Part of a small language model's weights: 6.33M parameters, attention and MLP in parallel.
Each number is 128 + 32 x the weight over the matrix's rms, rounded and kept within 0 to 255. Layers, rows and columns count from 0.

# layer 8 attention query, 160x160, rms 0.184, rows 0-31, columns 80-159
[[132 103 110 143  94 117 154 121 163 126 146 141  92 131 127 139 168 154 145 124 125 125 120 129 154  71 143 153 129 120 102 118  75 148 112 112 146 126 102 145 116 140 135 144 126 117 117 103 140 113 132 127 115 124 128 110 159 107 118 126 102 148 147 130 133  95 179 119 118 141 120 126 160 105 120 119 123 126 137 124]
 [125 156 162 134  98 103 131 163 150 122 135 160  91 133  92 108 103 149 164 170 129 121 104 144 129 124 139 123 105  93 130 122  60 130 101 117 118 131  90 152  92 152 122 167 125 138 167 210 114 132 157 108 131  82  87 120 126  85 173 136 155 125 135 155 142  63 156 126 148 118 111 138 167  61 115 117  89  83 102 128]
 [122 134 132 138 147 103 121 145 124 162  95 143 151 178 152 111 148 144 128 122 142  91 144 132 120 112 112 158 168 106 111 158 149 147 157 161  99 152 112 140 104 128 125 108 111 147 131 119 113 107  93 182 125 126 152 140 122 119 163 104 108 138 127 150 138 122 132 118 121 130 133 127 134 132 136 129 143 125 131 151]
 [107 139 178 162 154 159  67 215 156 158 166 131 166 103 101  77  91 119 112 156 168 242 206 142 197 167 119  58 100 193 241  96 168 119 125 125 207 122 137 135 178 125 103  94 177 173 146  84 171 235 189  98 118 131 115 125  60 189  98 110  18 162 164 135 107 146  85 154 126 169 106  72 125 179 133 204 166  48 130 152]
 [155 106  96 139 148 118 130 124 118 125 139  97 134 100 123 125 153 131 110  96 107 104 113 100 120 110 130 135  99 142 135  87  88 105 148 127 114 119 115 127 132 119  92 100 125 154 107 101  98 112 124 112 135 114 109 145 111 135 111  97 106  92 132 124 117  86 145 130 111 132 141 139 126 130 119 122 133 105 100 120]
 [130 106 108 128 140 129 126 114 120  97 104 127 118 153 123 117 133 151 150 104 125 119 122 131 120 110 154 152 110  93  80  95 108 144 131 121 109 158  95 117  97 175 115 149 128 151 153 128 130  98 124 132 116 109 130 106 172  81 155 106 142 126  86 165 135 146 180 141  94 104 122 134 170 118 179 131 122 117 131 120]
 [109 148 133 141 144 114  91 162  88 169 121 124 140  97 113 130 120 100 103 122 169 145 184  89 157 132 136  60 152 147 170 123 171 134 154 141 128 111 150 113 165  87 132 104 136 141 108  94 124 212 139 152 116 143 171 139  91 208 112 148  25 189 139 151 133 152  90 127  97 197 101 109  97 147 136 200 122  97 134 162]
 [120 162 123 166 140 172 155 104  93 137 117 108 110 125 139 115 107 112 135 156 140 137 194  97 117  93 122  92 181 153 121 130 141 161 128 142 141  77 172 142 151 122 147  96 156 108  77 119  80 127 125 122 136 129  73 154 169  64 121  93 126 120 113 151 151  59 156  91 134 131  92  92 135 135 116 140 167 187 115 185]
 [122 165  92 149 167 195 152 101 166 109 159 132 126  96 154 123 207 108 154 123 107 155  69 109 189 110 123 120 184 127 127  91 175 107 119 104  90 181 137 155 122 136 132 116 137 102 108 131 118 110 131 104 124 123 124 175 122 165 120 188 129 136 131 117 183 161 144 117 115 133 131 122  71  72 165  99 105 149 166 107]
 [172 123 115 172 135 161 128 156 149 135 155 147 201  96 125 147 102 111 125  68  94 187 165  91 137 165 135 100 113 129 138 101 156 161 144 171 104 111 130 159 129 150 164 129 116 154 123  80  37 212 148 134 213 149  98 171 151 112 119 145 166 125 157 117 148  88 152  91 132 127 170 155 110 125 173 131 151  94 131 208]
 [ 92 130 133 112  97 136 115  72 133 145 145 139 103 143 174  98 116 172 119 117 131 153 129 116  53 133 158 113 159  98 184 153 117 122 166 114 122 130 112 139 163  88  95 138 194 194  91  82 133 124 105  78 126 127 145 133 192 148 124 109 120  75  67 144 127 142  59 163  93 155 160  98 175 120 136 117 100 111 126 162]
 [140 127  92  85 171 140 124 119 112 132 158 192 177 155 146  95  95 136 181 161 120 125 137 166 115 129 119 102 108 100 110  46 104 107 155 164 198 119 101 136 119 115 134 111 110 136 143 158  53 131 111  99  91 165 149 154  83 107 145 141 116 110 159 101 188 148 169 156 105 242 163 148 124 153 151 140  67 117 161 130]
 [134 122  83 169  93 141 112 167 172 105  96 138 155 148  37 167 122 160 123 158 110 177 117 166 133 113 147 134 182 148  86 155 134 164 131  87  96 128 128 120 161 162  80 141 163 153  98 116 142 138 140 178  58 157  65  81 148  82  78 135 129  82 113 174 148 139 140 111  50 100 105 135 158 133 122  71 129 131  88 116]
 [157 150 135 130 154 176 148 139 121 210 148 123  89 155 134  71 102 150 188 160  94 155 171  86 138 208 172 102 180 162 118 134  94 172  69 115 123 103 107 152 129 196 141  92 135 108 141 125  57 111 117 123 145 150 138  92  57  95 208 129 158  77 133 109 129 129 146 119 127  86 146 116 133 130  79 141 132 129 145 123]
 [139 101 104  89 116 180 177 123 114 110 126 121  95 115 140 116 133  61 190 137 138 143 100 145 113 131 105 118 207 128  83 125  93 145  61  93 211 100 117 177 105 173 100 102 178  98 109 157 171 125 136 150 138 145 118  78 180 134 112 136 205  47 139  91 152 159 103 209 124 148 165  77 172 148 162 122 192 121 126 128]
 [126 151  77  99 158 166 154 130 125 117  82 149 129 125 187 126 148 171 156  91 169 149 115 145 122 112 119 103 123 100 156 111 146 107 106 130 110 130 157 112  83 155 208 177 133 140 156 146 148 164  55 112 137  77 152 114 168 126 162 182 139 121  87 160 149 164 145 159 144 165  97 149  69 136 118 176 177 155 112 170]
 [119 124 108  90  72 115 107  69 119 140 123  97 112  78 139  95 128 164 133 152 169 127 142 154 163 115  84  74 112 163  44 246  50 153  98 155 153 182 157 122 108 153 181 101 185 136 107 124  86 181  88 154 145 178 145  97 154 171 140 129 167 159 139 143 172 139 114 130  94 146  63 193 128 198  86 152  99  98 101  86]
 [137  78 150 106  73 158 186 131 105 111 122 123 125 101 141 185 147 169 178 139 156  95 112 201  46 130 111 112 132 156  61 197 174 108 204 184 110 168 182 139 139  71 117 162  87 147 127 139 117 114  82 117 165 202 130 154 145 101 126 146 108 130  66 104 108 165 169 178 162 144 138 124 140 121 164  90 126  89 107  80]
 [ 96  95 114 119 100 119 126 195 161 138  82 137 125 152 151 170 150 149  88 113 152 140  84  75 126  94 152 100  85  92 161 143 137 139 122 135 154 145 158 108 127 180 151 147 124 150  58  84 127 144 182 115 114 161 141  46 103 167 140 149  99 199 112 124 163 167 125 103 121 151 163 161 162  52 132 111 174 135 177 137]
 [137 105 158  54 158  56  71 120 154 113 114  74 145 156 139 123 137  87 120  62 140 128 116 171 197 145 111 139 142 144  86 128 137 162 123 123 102 113 134  76 154 118 150 116 105 140 162 135 148 169 140 111  70 140  86  96 157 101 108  90 166  96 122 102  93 133 135 174 110 115 151 128 140 186 109  82  53 157 111  51]
 [207 116 106 172  76 131  76 119  93 137 186  81 151 107 167 104 104 116  95 113 187 102  87 154 140 181 153 181 122 139 104 118  70  70 156 159  96 118 137  34 134 137 148 139  55 174 185 132 148 114 173 129 139 144 176 113 158 138 131 166 177 154 190  77 126 138 119 111 147 103 144 159  68 135 133  91 133 119  84 151]
 [160 101 208 109 109 193 148 119  90  78  81  81 151  97 170 127 132 105 158 158 162  48 173 163 100 113 151 104 196  69 153 112 163 146 136  55 175 140 148 140 134 108  55 136 116 118 207  80 139 186  96 103 119 145 116 102  94 179  90 129 145  59 128 130 128 104 141 145  59  96 125 122 104 120  95 105 158 155 148 154]
 [ 81 148 162  63 152 159 185 130 121 151 141 136  80  77 185 163 148 145 109 126 147  92  58 104 162 160 141  82  76 119 124 138 127 165 108 150 159 125 121 176 103 138 110 149 170 153 126 109 213 119 145  84  36 177 142 131 108 137 163  70 102  82 117  75 145 131 175 123  99 133 157  98 124 128 172 171 124  96 128  87]
 [190 110 157 194 155 147 160 148 166 133 139 125 150 144 119 174 182 157 158 143 100  59  94 143 230 197 108  85 151 139 162 137 139  90 185 189 116 150 107 163 108  84 184 154 144 131 160 136 175  84 149 181 122 137 147 193 134 142 129 130 169 105 140 183  90 110 161 125  90 105  93 198 189 110 138 182 146  72 145  90]
 [188 100 120 155 150 168 142 151 153 119  78 152 131 105  83 132 107 123 114 124 109 212 164 160 111  87 148 108 186  53  70 153 174  95 135 103 134 154  96  99  62 123 102 187  76 122 170 101 127 126 128 102 125 144  93  63 106 123 180 147 152 144 124  77 129 131 140 151 125  94 134 124 133 136 117 164  98 122  76  99]
 [104 144 114 137 174 171  88 145 123 116 185 136 105 179 148 128 109 105 132 181 108 144 152 147 138  73  94 126 111 119 127 109 109 181 123  85 136 148  69 142 127 126 169 120 188 127 113  85 128  92 147 156 169 159 135 141 152  91 129 158 120 137 121  76 137 185 140  64 116 163 180  82  87 193 148 119 142 161 204  75]
 [152  95  81 112  95 118  80 134 165 125 125  39 212 146 143  95 127 111  91 129 169  56 122 159  88 151 117 157 129 154 146 139 146 141 135  80 106 178  92 109 150 190 135  49 132 123 152 119  99 135 135 106 126 140  79 118 143 157 157  58 117 128 155 157  84 140 106 152 101 116 165  65  96 108 104 116 137 173 104 116]
 [124 129 174 122 158 152  89 162 181 168 105  96 149  74 198 107 164 125 189  86  29 132 140 104 154 121 107  90 144 103 151 133 132  30 195 124 124 135  73 105 124 156 162 104 151 142 122  86 146  92 105 148 113 119 186 131 124 127 152 147 128 185  93 140 102  92 179  50 118 124 133 132 109 188 164 136  83  75  89 142]
 [131 121  92 136  74 161  37  82 124 106 151 145 146 177  64  71 155  93 150 133 114 136 167 136 116 162 100  82 144 181 114 173 115 104  62 150 177  67 132  88  71 158 142 106 117 120  99 131 115  73 136 107  73 162  89  98 118 155 103  95  98  37 140 167 155 111 104  72 147  94 126 158 119 120 138 134 158 145  95 127]
 [113 114 112 135 116 138 143 170 116 179 198 163 112  93 118  81 127 150  99 114 107 157 114  88 141 104  66 141  58 141  95 122 179 114 176 213 148 178 123 132 160 143 114 141 184 133 138 156 127 137 119 101 145 130 126 107 175 166 133 126 125  92 150 148  99 148 135 169 142 108 232 172 137  66 101 111  98 134  86 154]
 [141 123 151 129 191 132 132 130  92 152 149 134  92  87 142 154  33 163 153 161 118 154 188 117 130 109 166  96 219 132 120  98 141 137 118 162 152 163 133  34 170 115 124 166 107 106 129 100 153  79  90  65 157 171 180 234 114  70  95  74  78 159 112 106 142 123 121  41 211 197 217 173 129 111 166  91 133 117 151 209]
 [114 117 110 210 175  92 170 160 104 146 126  82 129 201 154  96  91  84  79 111 113 115  67 145 126 194 130 163 141 119 116  79 201 156 146 118 103 125 187 152 115 132 157 111 126 125 126  78 107 141 174 151  80 107  95  90 142 140 136 118 142  81 154 178 169 141 128 143 155 127 111 149 125 194  99 101 177 120  75 107]]
# layer 8 attention key, 160x160, rms 0.179, rows 0-31, columns 80-159
[[125 129 111 132 104 100 135  98 123  94 108 145 132  89 110 103 117 135 147 117 105 123 126 115 128 148 143 101  95  94 115 124 128  93 105 129  82 139 124  94  83 145 144 109 110 178 120 160 114 126  83 107 109 129 128 129 167 143 131 134 125 109 122 113 109 135 108 141 119 144 134 109 118 134 142 139 134 150 154 145]
 [173 198  75  83 112 126 149  99 104  94 164 130 109 122 141 124 162 114 169  81  43 108  78 135  94 145  90 127  86  74  92 107 152 138 125 103 129 135 126 119 136 127 147 156 142 130 174 101 102  87 141 149 117 176 104 181 154 124 167  73 146  95 111  74 123 218 131 141 131  67 166  98 133 128 147 114 115 165 109 110]
 [113  38 129 137 115 127 118 172 189 163 127 133 144 120 116 134  58 177  76 152 174 151 168 150  93 109 164 129 150 187 134 109 132  85 143 138 144 120 116 127 158 141  80  84 151 127 148 168 132 147 116  90 116 101 150  49 122 134  73 157 195 185  96 164 122 120 110 130  84 155 140 119 119 188 132 105 117 133 152 136]
 [134 107  68 164 138 132 108 155  94 103 146  87  99 115  96 158  98 116 127 110 124  42  82 138 118  87 114 190 113 135 131 141 104 113 123 120 137 116 139  75 118  89  82 108 123 110 142 140 131 173  78 136 131 133 120 124 118 112 137  76 171  73  81 144  89 120  96 151 137 159 105 126 109  73 159 104  96  71 124 127]
 [113 133 100 124 137 115 126 130 118  93  79 112 136 151  80 146 148 118 165 113 127 115 125 158 147 133 132 132 106 133 119  99 132 149 104 123 120 117 141 140 156  97 127 112 143 120 164 148 155 132  98 170 147 143 136 136 137  92  98  72 135 109 127 139 115 138 143 162 135 108 147 142 148 130 125 111 115 153 128 126]
 [151 154 140 132 156 148 152 142 138 130 130 110 100 139 101 150 131  95 175  96 131  71 108  74 117 153 106 126 128 119 133 120 173  93 119 111 113 163 148 119 175 105 122 143  90 123 114 139 112 127 141 166 179 140 130 174 159 162 140  97 124 109 168 142 127 130 122 102 153  94  92 144 133 118 115 115 142 129  88 108]
 [121  82 155 118 142  95 102 156 171 206 104 123 142 135 141  60 118 191  79 151 162 141 180  96 123 105 173  89 162 168 114  67 163 112 159 107 111 111 110 129 128 122 136  86 134 124 151 112 125 154 124 113 132 117 123 100 122 165  37 204 113 144 110  96 120 101 146 127  72 161 148 165 135 142  96 144 130 146 133 201]
 [155 210 103  83 185 100  95 106  75 153  61 152 140 131  86  94 212 108 125  78  68 178 131 132 139 165 136 133 137 102 135  78 110 164 122 128 136 139 135 207 111 124 176 137 152 129 115  17 137  62 146 124 163 143  65 174 138 101 183 108  46  75 179 107 161 102 130  89 141  88 115  76 176  47  44 203 115 134 117 145]
 [158 123 152 123 150 113 112 139 123 108  97  50 131 130 126 145 139 177 143 190 168 139 114 123 146  47 131 151 143 157 143  77  79 131 108 169  97 169 132 108 165 124 176 117 101 159 107 148 141 136 121 142 182 173 100 128 126 138 109 156 162 143 141 136 111 131 168 142 145 135  78 117  80 134 152 109 128 167 150 145]
 [156 102  97 120 122  98  79 134 129 147 137  84 170 115 133 170  77  95 167 133 117 177 200  86 165  99 186 156 125  85  89  84  84 107 159 115 129 107 162  90 145  98 115  94 109 121 177  81 119 149 133 136 161  91 105 165 147 123 114 190 152  88 123 137  84 124 147  60  75 148  71 168  46 161 152 129  96 108 126  95]
 [119 150 142 166 179 218 189 171 128 126 134 111 124 147 134 138 139 151 146 109 149 148 126 144 137 164 172 140 137  98 131 188 129  84  96  98 106 137  98 152 133 166 119 173  65 135 145 127 150 106  85 157 142 161 116 145  65 161 101 123 162 119 154 118 150 178  86 108 107 171 130 187 113 155 125 173  86 175 195 150]
 [151 143  75  94 129 113 156 114 157 134 148 134 169 176 101 160 154  94 104  96 130 107 131 205 169  68 179 176 134 125 132 103 112 117 175 127 160 158 141 137 108 109 199 102 185  88 159 151 143 214  99 129 142  97 151 116 101 120  98 166 167 156 160 136 136 115 155 170 101 174 143 166 153 204 118 176  40 140  61 128]
 [102 145  92 149 129 130 121 120 135 103  81  72 125 143 142 133 155 109 114 113 123 112 135  92 150  97 143 151 124  63 131  98 168 166  92 150  91 102 174  76 103 129 140 127 141 160 163  92 107 125 148 116 100 128  95 216 144 116 115  95 174 130  98 136 144 206 193 123  70 177 147 117 185 162 130 121 136 159 154 148]
 [200 140 108 131 188 101 167  94 160 123  80 101  78 184 134  77 143 183 150 157  87 144  54 140 151 134 125  75 157 111 110 109 148  99  95 118 152 137 100 114 149 176 139 120 141 159 101 120 133 127 171 152  77 190 117 204 162 116 136 108 133 150 106 149 105 135 154 153 159 150 146 129  82 105 135 136  85 127 125 139]
 [107 124 105 126 128 107 185  86 122 105 155 109 100 139 111 170 101  76 104 103  63 140 134 111 140 153 158 138 139 169 113 143 102  96  79 100 111 147 155 162 125 120 159 144 132 132 100  96 135 101 138 181 203 120 132 109 159 149  93  72 150  97 143 131 132 174 108 221  89 133 119 105 143 127 112 160 111 125  72 175]
 [144 121 112  89 157 100 128  33  92  87 126 129 137  81 153 110 137 160 128  71  84 121 108 126 115 139 146 115  86 170  93  88 135 127 113 124 125  87  75 171 121  97 175 144 146  98 145 133 138 116 132 108 116 115 139 118 124 128 216 146 218 108 102 199 141 162 118 157 149 106 115 137 201  82  96 139 119 116 144 140]
 [145 135  73  51 103 158 177 115 114  92 130 149 102  73 118  85 182 144  92 167 192 181 117  94 105 158 120  83 164  83 139  90 118 113 151 179 161 127 196 119 163 103 152 160 143 163  40  99 119  83 130 118 137 104 165 122 123  87  76 130 121  99 187  81 116 167 118 151  84 142 101 111 160 148 143 174 152  72 135 105]
 [121 103 128 169 156 152 151  87 110 152 109  83 177 168 131 153 213 109 102 131 111  40 118 162  99 147 170 100 104 163 125 130 139 149  93 148  84  22 127  97  93  67  81 109  83 111  95 118 105 117 108 134 125 112 173 107 125  81 138 107 173  97 135 129  83  91 224 162 159 100  53 138  76 120 140 102 169  83 125 140]
 [104 119 207 101 110 168 127 149 147 109  74 104 123 169 120 137 162 129 127  86 133 103 112  75 137 141 136 184  55 134 125  69  86  82 156 142 142 131  99  54 130 153 179  93 168 116 110  96 165 135  81 112  97 123 139 166 108 202 112 142 110 128 106 129 152 140 175  95 130 150 166 177 145  73 143 104 189 157 114 211]
 [169 104 105  59 124  93 175 154 140  93 205 157 156 125  99 174 156  78 112 172 139  95 151 189 155 184 134 119 147 148 117 136  94 208 159 196 114  96 132 132 110 156 165 155 191 129 144 144 148 125 145 174  51 109  72 145 114 117 169 113 161  67  82  96  83 117 155 100 152 135 147 131 157 122 103  81 116 138 147 134]
 [157 180  83 116 124 220 135 170 112  54 170  70 120  98 127 192 129 129 145 114 145 113 143 132 212 117 152 114 124  83  93 108  88  77  91 117 103 138 163 163 108  72 105 119 130 154 125  96 155  94  89 201  76 158  99 111 114 117 105 142 134 115 126 120 101  49 103 145 206  96 176  75  90  83 102  86 168  57 143 105]
 [127  69 172 128 138 152 212 102 117 110 115 132 199 101  98 167 164  42  73 148 138 137 168 132 190 136  93 157 166 133 136 120 124 100  73 140 102  99  82  81 115 109 104  97 130  91 103 105 109 135 143 150 107 164 154  86 141 146 117 108 133 142 125 114 150 123 119 152 150  93  66 141 148  75 116  91 151 125 134 108]
 [ 70 146 195  81 198 124 138 144 150 188 156  95 176 142  46 145 133 160 138 158  76  87  86 108 141 126 125 156 151 159 155 162 169 110  63 119 120  97 125 133 147  83 102 116 150 133 118  90 106 152  67 130 113 114 163 102 122 124  99 123 105 107 111 139 112 137 105 145 116 183 142 111 120 175 144  98 159 128 112 112]
 [161 163 178 152 140 127 103 135  43 152  75  99 123 158 140 152 156 126  72  92 108  75 151 108  53 102  88 120 130 128 137 185 142  96 118 164 149 147 186 104  80  73 106 131 101  84 144  81 144 110 112 188 126 143 143 190 160 109 130  61 172 106 164 167 134 125  75 147 129 208 183 128 128 171 163 144 188 140 162 169]
 [117 138  37 156 109 124 179 103 188 155 137 147 141 129 125  64 149  85 120 198  83 164 143 153 155  78 115 104 145  93  83 142 201 160 155 171 150 125 114 137 141 169  92 150 178 183 140 139 130 164 136  74 123 172 148 121  98 130 118 159 139  80 111  63 124 167 136  89 113 102 155 117 183 159 148 179 138 150 118 184]
 [129 116 133 132 124 187 103 121  98 102 120 135 134 112 126  97 129 148 131 137  62 131  88 100  99  65 141 106 112 148 145  81 109 128 127 139 154 116  65 121 153  98 109 104 114  76 140 128 171  94 109 169 123  80  93  70 126 132  95 100 157  93 136  93 166 221 133 101 119 124 125 161 110 165 124 129 142 136 125 124]
 [130 103 129 145 113 118 111  70 115 137 129 168 195 117 110  83  99 119 108 122 158  85  72 111  98 138 110 141 150 130 114 108 109 178 135  87 143  94 147 100 129 139 183 189 140 174  87  81 206 127 155 129 110 107  83 116 164 103 219  85 137 155 190 145 115 103 142 138 147 164 176 143 118  93 146 162 143 178 101 117]
 [ 85 110 129 187 127 138  83 166 205 141 135 136 133  84 164 172 163 185 174 181 117 116  75 140  88 124 163 136  61 166 110 122 101 161 149  77 113  77 174 113 118 116 123  95 147 115 177 138  66 137 148 192 106 143 133 150 163  79 106 152 129 128 132 137  83  90  98 143 101 116 146 101 130 152  46 136 107 198 136 149]
 [134 147  90 128 152 122 134  99 172 135 142 179 137 126 160 100  91 124 100 140 173 101 112 137 119  93 121 192 121 162 193 111 163 106  98 164 151 130 156 166 129  44  77 165 165 178  76 122 152  65 123  77 131  94 127 170 119 174 127 136 125  66 147 125  88  81  70 123  78 116 100 159 152 106 133 118 120 151  84 154]
 [182  63 114 118 148 147  82 178 154 164 149 106 154 135 152  90 127 154 151 130 150 121  87 151 159 106 134 164  99 129 130 120 152 156 127 153 190 171 109  83 111 126  90 175  96 112 144 122 162  83 106 118 127 140 169 213 162 197 123 162 123 128 130 123 162  77 171 168 165 141 179  87 141 112 146 143 114 152 138  94]
 [ 85 119 130 140 159 126 159  66 123 115  82 109 124 112 124 195 163 104  92 170 133 120  90  50 104 126 146 116 151 132 154 129  69 128 150  91 186 179  97 132 142  68 159  43  65 135 147 116 114 144 168 102 161 138 140 124 117 104 118  99 146 112 110 128 189  89  90 108 121  93 140 184 149 104 171 123  99 135 127  81]
 [142 156  78 135 107  96  80  92 163 102 191 125  86 183  85  89 126 102 123  77 120 114 101  56 144 104  97  89 157 133 161  89 129 202 138 102  72 122 155  99 156  72  94 112 110 123 124 154 108  64  92  76  77 144 137 122 140 135 125 119 152  79  77 146  77 104 182 103 156 108 148  87 155 116 137 154 165  79 107 108]]
# layer 8 attention value, 160x160, rms 0.281, rows 0-10, columns 80-159
[[ 50 194 141 115 127 130 171 140  79  84  75 105 105 163 158 113 149 108 174 148 122 114 124 100 169  81 117 151  33 161 119 157  73 110 176 113 180 112 164  96 140 138 110  46 122  72 157  79 156 139 153 113 109 145 171 183 120  61 141 121 102 155 216  86 125 109 134 104  81 102 164 124 181 137 141  79 138 156  85 169]
 [ 79 127 117 129 181 138 194 169  80 132 133 155  67 143  58 165 146 133 181 163 211 172  89 127  78 119 131 178 141 167 116 177 150 187 153 116 120 154 155 207 145 193 149 104 111 115 148 167  84 117 108 134 152 140 151 150 116 109 109 164 145 121  83  45  73  57 233  88 121 155  68 190  76  42 108 178 154 131 133 142]
 [192 189 160 105 114 123  93 178 165 117 133  99 126 188 160 134  51 112 130  92  99  92 140 120 206 108 170 122 136 157 138 113 133 150 118 116 167 119 128  62 159 129  96 144 138 161 159 107 104  85 159 156  84 179 128 120 106 120 130 122 148 154 143  68 114 133 138 146 121 168  81 136 181 158 116 143  61 136 166 108]
 [179 157 173 121  87 196 163 208 108 154  84 149 141 202 124 113 115 114 143 155 135 126 107 139 123  86 126 147 124 170 123 136 160 150 124 169 133 149 138  96  95 129 179  55 130 138 134 105 110 123 193 146 129 148 125 143  74 101 150 107 114 162 144 119 178  50  40 139 129 182 128 123 147 143 121  97 116 125  87 182]
 [102 143 146 197 155  76 161 172 152 124 137 113 128 139 120  68 128 177  78 122 113 116 147 152 173 118 159 156  91 149  78 146 150 159 204 132 143 143 173 162  25  98  44  92 137  96 172 130  83  70 154  97 199  96 159  78  56 176 145  99 164  89  72 104 178 134 136  86 160 190 132 138 100 146 186 137  60 122 104 118]
 [ 59 173 159  95 101  99  93  65 137 123 166  77 132  95 108 181 169 128 161 172 159 113  95 150 155 164 147  96 100  97  94 122 110 148  59 155 132 127 105 174 159 140  64  99 103 148 143 124 108 178  81 119 246  61  75 126 118 162 172  89 119 148 139 129 148 101 112 130 153  77 190 253 131 110  96 225 186 135 201 174]
 [ 91 183 162 104 178  52 184 109  35 113  71  76  75 149 121 151 193 183 122 198 112  93 176  81 147  60 122 110 161 113 113 191 109 119 144 132 157 187  89 100 123  87 122 175 219 103 127  98 175 162 142 118  91 143 106 121  99  64 129  97 146  95 140  84 102  59 128 101 123 219 102 116  67 121 149 199 173 127 171 109]
 [149  92 104 171 145 131 106  99  53 148 158 129  81 115 121 170 134 132 154 151 108 178 184 185 155 148 157 151 171 107  66  88 122 146 141 157 110  94 108  91 138 115 153 158 145 129 150 127 117 105 129 190 133 137  87  93  91 121 133 116 194 105 172 163 163 149 184 140 111 173  71 166  91 105 157 158  80  98 121  86]
 [157 116 108 135  81 159 129 174 160 117 140  70 119  97 159  92 151  85 170 121  77 170 130 107 179 135 159 111 191  98  78 135  64 172 194 102 123  93 119 127  99 121 154  89 104 127 113 193  96 120 118 135 112 180 113 104 157 117 147 171 201 153 129 113 129 157 113 112 130 149  62 118 126 133 134  99 144 124 148 116]
 [155 125 195 144 162 136 104 126 150 128 108  65 143  74 141 116 121 160 160 145 160 185 161 142  65 156 113 108  99 160 185 140 126 192 118 106 141  94  92 142 109 102 191  54 156 151  90 132 153 149 129 121  87 101 153 162 146 119 141 107 164 141 145  90 135 140 146 124 143 142 163 112  81 160 151 167  91 105 162 136]
 [174 170 104 137 216 150 196  97  55 147 113 158 114 158 152  83 137 121 102 170 160 139 178 140  76 101 113 108 104 159  89 239 176  98 173 101 117 148 154  73 120 128 154 195 130 122 116  89  73  76 108  74 170 152 151 147  93 112  51 121 111  29 130 139  91 108 102 187 140 112  66  89  96  42 114 172  58 155  90 171]]
# layer 8 attention output (transposed), 160x160, rms 0.252, rows 0-9, columns 80-159
[[117 114 131 179 124 133  70 175 151 115 111 138 125  89 131 140 114 142 181 172 118 108 101  71  90 162 107 122 121 107 166 146  70  94 113 103 179 196 188 109 139  13 168  77 113 132 152 162 191 151 140 131 109 163 112 137 114 152 104 125  93 167  81 141 116 130 116 111 111 121  93 112 174 113 122 182  97 149 132 102]
 [126 167 128 129 100 164 190 128 101 129  62 110 135  90 132 153 187 107 179 128 106 152  95 145 109 157 189 161 157 133 128 129  99 137 152 146 168 136 156 118 153  82 117 117 172  86 134 138 151 125 137 133 181 104 125 107 126  59 174  62 120 125 109 140 126 120 111 146 146 129  48 114 154 115 117 146 100 166 141  83]
 [ 86 173 163 137 157 109  49 141 119 132 137 121 136 130 124 109  94 155 152 129 140 104  80 113 121 118 125 159 166 175 154 117 153 134 151 195  97 139 131 112 106  78 151 131 163 162 129 152 101 140 170 175 114  33 123 137 139 149 154 139 130 112 156 123 152 144 192 162 145 176 167 114 133  65 148 138 146  88 159 135]
 [ 87 128 176 134  84 172  63 151  86 119 122 176 142 101 112  86 129 141 170 141 160 111 138 162 193 158 138 200 119 206 188 151  78 112 133 159 165 120 183 124 148 137 137 149 160  75 123 140 120 146 108 167 129  84 140 126 146 142 137 107 137 125 156 117 114 132 147  91  70 141 139 141 187 103  86 102 134 141 161  70]
 [145 176 161 187  79 157 118 147 178 159 142 156  96 134 124 101 159 176 176 173 109 143 175 142 137  77 147 157 120 126 140 125 127  95  89 187 212 148  94 129  99 121  91 172 111  77 198 160  68  13  76 114 143 128 151 116 146 147 123 131  99 107  74 145 130 148 126 108 133 129 143 114 178 121 173 124 173 141  86 127]
 [130 183 105 128 211 146 142 152 144 146  81 126 122 109 166 133 118  93  90 127 116 151 109 106 128  97  95  73 140  90 115 137 127 132 179 150 129 191 223  85 163 121 117 117 133 116 119  65 111 106 168 125 171  75 111 154 141 106 168 155 141 156  94  97 193 146  47 132 197  95 125 183 182 110 143 108 220  98 217 106]
 [ 84 100 146 161 160 181  92  74 166 144 142 144  71 154 176 128 136 154 133 155 102 123 127 112 145 137 197 145 203 128  62 190 128 133  64 172 129 142 147 143 182  86 117 154  73 129 198 105 140 131 150  66 190 125 165 125 131 128 130 130  93 152 137 146  63 110 174  96  76 152 130 149 112 136 128 173 133 173 149 103]
 [ 97 160 175 126  87 130 146 116  72 165 206 106 128 137 216  97 142 101  73 110 187 145 175 159  89 146 164 113 154  73 122 124 116  94  98 128 162 168  92  70 148 167  90  91 130  97 154 100 101 120 215 136 143 150 107 185 142 134  71 136 128 127 172 116 114  83 108 153  86  77  97  70 159 118  79 117  87 118 108 158]
 [135 131 181 115 111  86 170  68  94  97 176  80 143 101 121  91 189 118 140  59 147  64 152 100 197 138 162 133 126 115 167  63 176 109 204 102 171 134 173 110 137 133 126 117 143 180 115 116  84 191 141 125 129 114 121 122 114  72 132 138  97 119 126 121 143 157 184 128  92 164 125 114 109  82 128 123  81  97 180 163]
 [125 139 159 104 112  66 134 144 100 127 120 122  96  88 110 176  75 131 141 105 160 153 159 172 163 145 172 107 158 141 124 170 194  96 145 117 140 122 146 108  88 111 139 121  89 150 101  79 106  83 148 102 161 133 126 165 207 105 167 128 130 126 166 164 168 138 193 130  93  63 108 125 136 167 158 162 159 167 143 110]]